Weights of a small transformer language model: vocabulary 1248, 113M tokens.
Each number is 500 + 40 x the weight over its row's rms, rounded and kept within 0 to 999. Layers, rows and columns count from 0. Numbers have three digits each. The size before them is the row's rms in percent of the matrix's.

# down: layer 5 MLP down (transposed), 256x96, rms 0.134, rows 224-255, columns 0-95
# gate: layer 5 MLP gate, 256x96, rms 0.146, rows 225-255, columns 0-95
# up: layer 5 MLP up, 256x96, rms 0.15, rows 225-255, columns 0-95
down224 089:458526495469507485538461519519534581437510524534543533444407459591516457558470496492521470516573489555494523516456459493490482536506492454624506489460487521484483505482506552431569493500487475471474514508418510502462538508506511383450494553530483540509520494490491504420536467480472574463
gate225 093:478533518479415518527472503522387560574487446449506516497482518451463480498457491550533480517454585469538529436508510568588492538444541466561448523537444399485492461552531538472469497541462491530492512524592487518489488506469542558500470475452498519468512476531448481563538513499498492493
up225 088:551518496449555531483503466411520465482489478500467460473530475546559425449428452451446606545508524537556548457457449507516530482544545551491439532521496480515535536514485509454538522412552444526559491486459502522477513521482568551446492559478541470485489501480510484465453448480444524451
down225 088:433450473556523492504506502569504437559484497502448562531483509464467529550545532499563415435560490497488531492484537531399527467476515431520463495443517534516488493491543422559484455540499511464488491443508489486541492468525500455529443472541510505545451481461537471580546535516598437527
gate226 099:413511498548498539483442466527559412466525545483547431479535479518463495565481532495498526513553512492472533439473465518492459480488407415520468473589498508515491453560493482531559492489454526464439546526532445460515472489485517555516474436557491513608449497490479471463526522528526442530
up226 121:600411513565482500513508427563531510517461516482573452394447478560494473557553550557512468545484539466540505511545491512449520460491465526440515506478448500551496473497528495489503573510530478548537523540462467470466525492529555466440430524500507535498479517499422519453435509495567505504
down226 122:566420483505481462556444481537509474493487572507522506541502479563532504528531570526382451540498545482495532508529493484458461531480466480478511481503478446501484471513537519528576405537547500488432472473513460492511560471484545528537460543465559532387529513519552523416460525461482515462
gate227 099:558497496515497508518490562437481495480472525471508483521487486482483522608527511540517475507560443490538484462544487501497427468532519518472486583519562563531501499470469465526479470432430510517502520601499509464503596476506514548619430434458486555505491468567489448479435516504469460517
up227 092:490527583539473489554543413544509439435538507495452545530494447471492550550546536459457455482536483458424454550516514579526505456394497487483455526524498533574516569508535484465497429489460513521529497492499483508538456485485568535559435472541506498465455518523489478529543547432470488496
down227 096:441474518500536530529510519458485554523487442519439519581506464520478403459448499522492437487437484461650553523529469462475470464540513490529475421460517429486530502464501509557419529547502471485548486548577510502540482523498491466464500514520471431482523482535507483484541522519497551566
gate228 105:490480488407459435536537529466610419555520482491523561532486535537472536450549505516479521565520504487463505445453542494494481468440524513508472508545447498536433530493527525562539534547503546515535463460536494501496555451534494534435512525584494432480438557485455456539485543475508571487
up228 107:471489463492509505487445504461526519455451494482477516474456499498488494531512531468521508472582552509517464503442619444522474531442458494516379523492536515407534520563515520545527458536495534526435495522545514521499459500554465496515512534516484620510458516454537546474527424463444568521
down228 106:546503538498440489477533484526542621493500493527500550557489535506544506523488443503466461450563467572443460464519482527477561499462392548533527485472441450537493440525513570478477599507471436501509511460498513493527510448516526427583479479500512486495527455539458463487441505563496515516
gate229 097:472521566540464465517504504538500512465477548510492471500548509490441499540515541522495358544460449588516519491511470496501447469471460523499497446487465516451545520454447491497538606438532613482525538566461513477559505535551513491548502579516502503480528493568470459444510499485528487538
up229 101:587489502526464538453535447549470503463489436558489431497488451580504439484440605467457476529479533501525465572539466525537513504552569500497528549492499494471543522552538551472515506505458516471545467495447457453473523454430526508527474591544476485479538467569542478454510478513490528435
down229 103:454551484437535519500523493547448453537479514538525495445506549509512440538489573471537506526505447421607465464416497587583427477493489459441461514553497511499454534484493484437490476535511519510548460500582522572456537480488524491448567464495488467488498501439514520559520486513452511495
gate230 104:517502606486476458485503513425441469500517477442484516495556484548485483555459528552504595463504495493535475501562490393533474505477495474484540523616545504492468475545557520533528511502468531477478455436518510483471536503477474496535578459529573493452551507419489500479587472480529459483
up230 101:525507587521529532512530474488482555503535394497548481474504455467520485524500508467516506500590486449449532506527577444504435451516525517466424525514448461485519504581504482517535549542487543464506489482487388582475532525532504441530493470512495496436413466526463536508438470539469451533
down230 102:548460441472452497450538484449445428493495482499545481518524525460506520420533622532514492510538509498470449502523429531521490557493448493426449506609463574531529527503495548532500515488512472539460505481576446512534473462510482536480489535485520533471509523413564562483450514471436493509
gate231 093:513546531541446499482557475482479454447551410486530543524461495524474478524474527452463537492591543482455550462485590452551499520494542542530457475575462527403536558514531440508490491457484464451518480421493506489420506517534495558498453455564513538462487520515461538539456453451488505513
up231 097:475526447522467480470503462532449442485530524481527491536544560553504449475497512401529491497519508528444585537615540521548542502500517508464542517454542569533519537514493498574522427530488533495519479515549447469427480419554477507492428473461514476451388503468510510485524537491522495505
down231 097:543493555510550567517547505527556504490499440537456502452452509460527488514524494494455517539501483456482479453434473513432473509544451445483523466402462495487439419508572592536468546545452468492513527537457514504569550440454520480472484544490431560486547476482549433529479526555495519526
gate232 100:510441485526484523490515512516554493496548451482449437436478529493591514591438534477466511529507494518532502426549457521447424421499473453485530486458531517582499443550539502585470599504479468462527462552527502527536517514430540450468549447500503527509519462510489515505544497491551456541
up232 111:545474482473499556528499543490551552511457461471509455570558431539561513381484557553504474486472502425515476492472523558476490488481464438486450508489485483454449515525470537520562460515512526572487548516558492467473517461477453444517557537477496543513482484531583593431442497465498526523
down232 107:518525558488479516490416480491508383507493503471489458513465463533581437531485536474496451578420509474469478463547500502439477468451540456546552534453477451489500460553498502623527489547576478432539536495485458502508533494508550476567482532531481525500500487542508476549423499457494507506
gate233 100:423472521497461465508588503520515521502445562471529560451540574475529495481493525455467457433525504504522495515486474429540454486557532478469487499509554527461503465418495533587535498499416463576512498523489449538403537511488511517512563443489498461445577511487481438551537494504532530541
up233 098:480485499557446499517531511563459522517468538481509539530549484569467489463449515451482481558484531496449533504561533440454557419473498551528439549460470497488501485490480523437476482478550543454554528413500464482503471425604503492469567481508494591479443524535553482506529453501541450448
down233 101:551473515483538436552478485399530546513533466516459483516505506472526572491501503590512446448503485459510467552435444457461530472506528473471492454556486449501466438514499526532571500597465506545490585562536453482468504443516521542434490426553427513562524505497510536489482538475519489510
gate234 104:487495507465478506519494455430496540509503515455550450493482519485419518408516485557466476520518479514545459545513522496510475584457496453521462511567533480507516484523612533635469489494544454502493471444495545540438501493492460521455482462572488557500532526496547560563511432486548458462
up234 107:412412542469538493477496546507602502461458503510521471536485509475602498498505483411482536541506491532495571496533502532462474515500465513442490476493505436573475470529395454498542456540477462495467493536538453524456518444490464553415503501461478543543541476560451471499510508506505501570
down234 103:544487534512464517503522470451458522516543483416459505522483500519380515399547479553454484439576513530556483521473524511503505499493472511425446477569448469504531473501507530515502538477550498467467475456513585582513509456477473490542488531494530536469498555471586500577557485439524449484
gate235 102:506476610527487520516458487517499529511405514403484517495497548419524520504473500534476546579510461535457439487505505468548476480541513429528476523577462526498495460448503525497457495475545527422470562448507546435411494466485531451497552517531471495434546460515566530509502511462530522548
up235 094:478485606546409509508530488552510511468611543510532524537483562463479504443473495452479554560446535529537540464471487466529493520598444560494533494519455502442468508494451536519469502488483440416467499421551492530504442479530489442456496456538540487489486514542516496511459481499495536435
down235 101:525465428488555511488485519452525502486499542471446523553466425525467465593467506536510449524561482525495505544519441571451569478445541503435444467438559478521542568434473528490565511529502534506543508544471446528499578498526463536538519529497466475532473487463409536509524442497504435507
gate236 103:497464532469472447482481610537495449539476535485568484401477496485458469527493429562471456514466495562489478475533581475473423592529522480521468487466533505491492508621489479486531509490480541450494496560459478497498471458516463434549524533523504562564509489530530491498489507542438437498
up236 105:485518560489563544536579467585505469513529462523572539476523463512521467484519536428519523519504533513402494476517525504461493472514451402495455439494510449504514435533477493500445555496546457458534434462528554542481473535488460572459481452566504496510460512516464463451541456547567474552
down236 107:515563484457485559496483503553523452513515482453439455538465529491441503535548501523434482513489461472465403465432471471473500491482443492511605543466470518449473482582543566501478549461485471585491544549461493463569465435579556472537577502488486453496501548501490521526493487481532511509
gate237 095:477461550484564488489493501528495488458467530537523422501505482481421519526519499541478463536515494480570454550474463512519526553480445486439495554528520537623554507530531491558560431563469464482517514442509484534475551401505516472446469505517466463450551452529519536568485466556469491428
up237 111:433551449501529491469517544511469463467485565539530490545574509500512518479521474539488573538494520474502543517523470569444451500521569540500433564487455528424526518473482482499544447490561551521470496511491466497541465391473502474504587538419472498550422450488478482461494501443439546477
down237 107:469526488491511523563507488523431408498493516541540559472503559514518438490445568453504496482449526525491492488458530509534493451479533585542463466567510531543534429474492556453494513503460473478496564496503461443485402555496493493517417549481455521589479542495480495463604529449503505512
gate238 102:524527465553551483467486506475504420501535534496507499438490465518498447548444471542531513433511512457510498501511487496599501442532516500466479499477498484534500473500455511529458439504416572527492538488540484534407472595486506531505463439605543558445428571486503488511511499555513551568
up238 098:506509494502479578534524513458425502470496495499528459556539568499468544511501483432488488601498534486434519484474501475427515536481451551426508561517468541482479444523509520570456464386510497461549496478498427529479498540480510489522560503587483547524475545479453505520476556503435500421
down238 096:503486549523548471489408487548527488545507515493457464465465511512543500476439450508510547440528576568564504520504470515575568461485486469546528443445497478500462535479483547473566471462545502473515467533485578467526473552553515524493487517480481351467535498535560528444489511468498442490
gate239 094:492505535518424470450479551535527510539474516398506511469454451511504502485547482554532410493525494560527450552550520503518527559471523468453448566542527495509489448589456469467534569569559456443504477496480547485470512506494470456507424527469517504509536503496572554484413493453540479534
up239 093:519516422486483519469575474523550453561589474523503472466551487466565530577473488538545483480466459571481497470512431485510569535488523467456536541444518552515530483435478542516443527530495549462446482502503477517548472437456458528448510522488540496407495527506486463473538561491561418476
down239 099:565544541553462441544490575527497465499458538473453461479531490530470497452548570502521473522516596464498421534506498502471496527449455449556427548465511500489489480503514542469465547496545547503470456524550490491578487518519534466571477496505522511508503399432460504492489462520403422472
gate240 100:529481523526429552509501474513490511418533477450596583523498526448468500525589578501517518493508546489455460474526458454542536499461472526453478544514492427509565397524512491506542524489462475576489496561550420519530477521463474487469537496489525518592419495525538491496495522473511530539
up240 100:517542466518544560499435549422530476515513501480510505557473507504504547435442502497567486478458437532544553479546505483504566518494499494479538455517482572471528538462478525532500522403420553489526477454454551475488457496549542446509472536544514511512420453566518490445483550576590492504
down240 098:505486413500477440485481468493475394492458510457504509489484477534575530495542537479520480561508482563470519509495540516528580490513444473479517504502479525460509448523526496512406496446484528610532535622514520555514485444498534478488522444531551569471509465480475482418455485483488495571
gate241 098:524490503541415517511447464538505468465445492495486509474481570468492559468453447495542512549540504565494472518503535500472520461435502501422506454526488494509474445502544561574536502447526564488485503419522585531561487501434454504522538483532483422461567550472545536521543429442460473460
up241 103:503448528507545482511490442476414519494484511505483470498509637461494509477528531484557539477569522548513475489570572502461500492479409521486584474513476494513559508512382501494530498550457493474490463473522459503465494449490509481527478567496504406480461476424535434522525463474439508491
down241 100:483490516416502509506511527496449518497541486518492505527526494520513497496515482481492477454473478454497533499456484432506542527529531551596475529490495587489452471387486572448496488466457529528477559591434453455498515453539496488478422498462504497580470462595458490566457504577564495489
gate242 101:525503503482489455473518451491455526471570583472562563472526509486428445476549441515431490536489521463455519482571539461439467468501540509483582434595518523504517475451523526539476497476541484446469480471481516405536467447525471553497507511521531564532567494534565445509480475504499560481
up242 100:474475537562499520451517520482492535545501524410467494456478506472516564436455594475538492545510497469537456520484581445594464512478510528486454426513439431518483482529495470486499515490551505490483471449453546540539504504473416437537493480557512550564442527463540511521500459511569485575
down242 102:490460493496556448469493483501487415505508540502548488494517524473459527551484427477538453498476468557460521478455467519480545500568598511467609542583555522508496522545526497519540535500461465486531495581550425520521490476526514486420474542471460549449407462505541492468452468460513489457
gate243 108:441479557532506543503535485495479471539459585455541483501478507526564429474532502419458494551543546434497428454532514485554448508468475452450527507528498483553494478532594476554571473440455418448520482522581529551529554435465505529507478476499481523474522531515526474554482506486480466555
up243 121:510512525526500501443488589517538560546516406498512544492487563474502536494464447491517528518460461480490471419508531559469549488575571493518506494486493534457567501553531475440420456487478494596478507488442471424520502564490533528523510508477490431438508470454447513473446546459494565466
down243 110:547507550569528498535498512501551428543543483528439598463518523497467533530504451508485510489424477443507504502539542535451537514516501489549509420505475566469441521453492502509511487438461501624436504442423495424561474546474536559485519522450534474455467543468459481484511488536502506531
gate244 094:486422506498526520469550452452488447521473456439467447427506456491472542503477505487481391510541472466498459492528530529463511493457511523559577527583472557523509551474483466501502535483449567492463525454492497541539537507512445481470480479556526497587487522475550545605567450528519514560
up244 101:510554499518491488547534497518532450484500537505495512445492438474569439499536483481508497476472509540478484506516506500519534522544491591476526472522515462404492514444437465355491548441539521561532479495486492471507466518549397492510513508576480449446432480467547553532509550574457494477
down244 102:540567438477480459538505495558552491491553500557541546488455472510530460507488411524562513516520438551501548523494463507521569455559462486405463523490484523500500509499520542470495514444445529483521504523517497587521479530399474445506525477465485460492578479571502388481507521470560484481
gate245 099:512464530467531508513543458501518476477473485520558513464557528538642592527487531455551523452567506465433508523527485501450521524500534489538509453545408476503522440498504515440555475463436530460527468504612454527534535532455491548474515449521549505551487455517496520558516508524521471472
up245 090:477509446513608505504430477512447503511501490468486550479507567442415475443568517555516532470506474512442474454478521482480509535488515492506458494511514502449506452534524509503484498551431527477493577449500507500401394521542498496567532503511517463537531447499555547453491515429599478525
down245 095:556502528512478535491503444525510511490546506543536470531537437541553473597485453410487546476461496481503492531515477529525521408539487508466495487473523508538549534471459467486513465507489543504467407516459473543568511485503505465437449507532560470459526515496438569544468475599437537401
gate246 104:482426439568502480558464502483521477448568446506472453560490506486467513511504445529515468527568502563506495511489528433506488573491552473472494486540445479543543463515531534514566488484516503515492514419549459439503457473511579491461439432567511421530557466539541503594465469518536521477
up246 113:496495507542559436518532476520494479509522501541471502517479476408510528518556427513470524638505495500435492567505467444527490500422470435462565492531537506516544523506501440500466556518495417466440453474470438535459494486514517496537512542509515572550561531448469461534534445500478513436
down246 114:526531474515582558538457513468451460528515482504467522558566539467462559523473497534468507445491484561436495495458483512435525506469428485467496484528513497532455535591490499484512526447477523513586465502493510492426512433542514533523500488431436566541441457571546558534412484529542526526
gate247 103:499502501472542486468507434540495447489545561469485504550463493542421509504567470446477461501512591526553451503485556426547442498493520513503513511516511526545453439489475515513503582496440439531460533484601471516520479515525415446497598537527476538503544443472515534474555469499543447513
up247 108:459540520485566522426532455520473449499523494451556482489475497528499417453530502546532542495503510494519554461532521534488547546447497546492493436505535416548428497566442515470512455607458534568530489516502503561526443496515460500477492463507480458538433502503484457508528548491567393469
down247 102:533566497497496473512540441457503493494506485438522451490526503511541472480512540516488462540466453492444523506472463547454555513515448514522465521588544559576563571518511473474543469493567427504522469498442511508465542488476559470432469503454512464409432475591542540503480507493531560414
gate248 099:487534508493506473566419530494513500525503475553485535564427487458497473487443426522538518508449529497525506488448548474569518445476619472545533518561470525496485529542566457447555530427480482490457500493481525486504482553464548525531539487558483528550497523397516498480532451568524451560
up248 092:501486474531518526526472576471476558517484486531505538494447582440521484541458484488480478529505546460470531520503546448527486463483502507497533562444469566485522580497440481475458548527490427511418484405522559514498497473543499519476478528559595459429540440430500535526495471404526486493
down248 098:475444531450491444442492446544455473504550520427459459485498448555490548420507494525441520489564503537527498486526533537515545510476481464495448484519572480553515443501536527514527488450535512524527466476505465430515472547474463532477458487463450498620499592546492488496524600571532530496
gate249 095:533515495455461517540544532457519490470495533520518483506536479506537522530502527541557472507577433551412454504488505492435410503517503450490412579509455580544490503521536501540478511457457519479441565461494559492599507484462529485464514484546511498535477582530483505447591459479527444502
up249 113:564522487566537454504519453526530481445538523513528479508485529470484557507464457559492456480482513508492508449527494415505529439533402529496482529478514588521547523491494447526473509532573525445481481539582490457504458495520512457379511533470516572476489522461500511553479409487487569563
down249 117:524502555587433546477532446562522523493504477478516474438515558458506488522472518525492454511503596546508529551427495453459544451474518515570449436477495468507496506413509454503470556493560433445528481585521490565492515530466492476460489475482503472497485511549577423509433470550499506523
gate250 106:526532484534446587455556540474506452564526513458466501471511542519499504470554506474524502513500460486542427443570420464402500484449487507498565480523509546457505460517556470552515509490517502502430503450572458464447487486543459488547615492534523442463495433483514456473500436521464489496
up250 118:505475551506460538473569500521476480492455562408584489436497466515452503510523497527479471476534492469542536499485572486532524491433475546491440536500509481423504509579536462519541496480456496495534431526484525546517470507405516498457523442528516513497548541478435578587464449558436458523
down250 107:503534551527560544428534484476513477466536439498525454487460507493492503467597494435531513452464545474575486444506473497508529525576480442575568488440479518538563448471547473582503458422488499431443515485482473508459507506524520502497517531510474480580514476502498475417503458553463545557
gate251 103:511483500592491485388480503475487506549431529488507472437539503513505560509547591482494514553488514468518479515565513506457469501477435508509400494456466489508550500480571485539520489550503499523497491530499498495543516473470576562503534476482518460484401506561522458428418431525522499572
up251 102:460453465401489510415485569570520525516496448515527489429595512513481511539466469441466503484525480535464549516533550450543488493379457534425481533476489613498492488536467516507520512521484516514496556462486462514473506532549552543484576424506504500506496504489520442513490446503488470523
down251 101:484520534463499502486471508508489448495511472537476556481456560529563523531507508483553513496446465525505569403462449506510519454487589434461512457491456498508528486468465503474474528389506463546537563503517538478450479570419561541445528535520500528446570442525590470473504534501451536513
gate252 094:491513514561506493448467474482544453545523565530462531506489522512454529521536469533465547506492463513464541537482489458510485484470445560484544521460519432538533470444444394472540500533472566441433480545514459507503532543545491535454562486504491546557509369446520494497507570486451501420
up252 090:495525468549427564511515513459516439530469581400528517501488561495492499535504514436484433493590574487485493496520593505523468574473520517452522491553412432490459490486532494469549460455535503460537543477509467496472469525485491522485468488447526479561488534528505578561557469537467527528
down252 094:489494477500491498507469509504496496523480487562490439494447407534472509548457533471480556561548429421498528552526468496497526432538506470495490521477546495525518526531455548522437485515485470516490426529493464588503540484602567493488508513570453472474495406427442540480455503529463582463
gate253 099:427490501466477454603513547518542542523444529500478548524527476435433469496474510416505487514447483514544490509484437435517522513502484499476504440490544506473640550486516489468533538493542579433516509550526537453527482556570471509509450496585518500534555473476488468545533503463478525490
up253 097:512490528536461508456511549481498537505465503543512471455497627563500500509468514465515501534407503454477458404502510449459482465527468479502561475541474552548517501444555578472509561494476547542556513444612465436481469515477453575491507474489523515505560485484494497518497527545471571500
down253 100:511505534463454526541516466470522538533533512499510480495461453504494521503489528487478475508513516492526505541415461452523491575608554485432482434430576479502451527448484512476536536566492541443448493537469521566476556560451416521538530481530499496435499478459390545492473456514556519533
gate254 103:454458531548481547507497445461522540506533506526552455472445548508497531500442491550522508512463465428570592453532472513530471405476474406532563444542467498557496502533507507484534476545505486502471471547511486501532512521490421493465527402411491538512473460577569500505526548486493532528
up254 104:453506497439410468521490566538491433497459538517577415505561473491483557485543452452548528510541488491486526488537467465532514486459482470445490418520519492568523562514545431520500456558458492505568476480502456497574474518479506466586568523443439478563504481537481518532453484508502535536
down254 107:401413508548490480480473542491517478501501475529491487448480561461444545517441553536511526486448549419594540459575444484506469470466519478588551463543519575536468510527493509472508500541538447498473476546474467471437486499534465524555562474472490536537488474465547479520499593464493492499
gate255 103:505513504526497479517514489566503493386542484555435571451481554499525487604474499451506468550503539454437445434503441529557485430549480462505512475511478512598518541430469484545521477500513544513515532476475495510544492573513475532479519545568505433499471473540505525488529534508450417478
up255 094:565508488429491632514544480531559476526472456453516525497459490491521542501504497506581477447469466529465499534551533555539499508426555522484524537508534468517505535480519496462519481471516482476495439462444504508418550518424554491434482539441467494495561586467517491469506466536532576433
down255 100:446568471536498461519531440518491520519541522498545488538473410489440462459536529460426589475517498508481465507485481503519447508528480506458514476494463542482526413544545474515477522575462521550486542512459517453492532474481494487571485447572585534508438494512410533529471563510516450588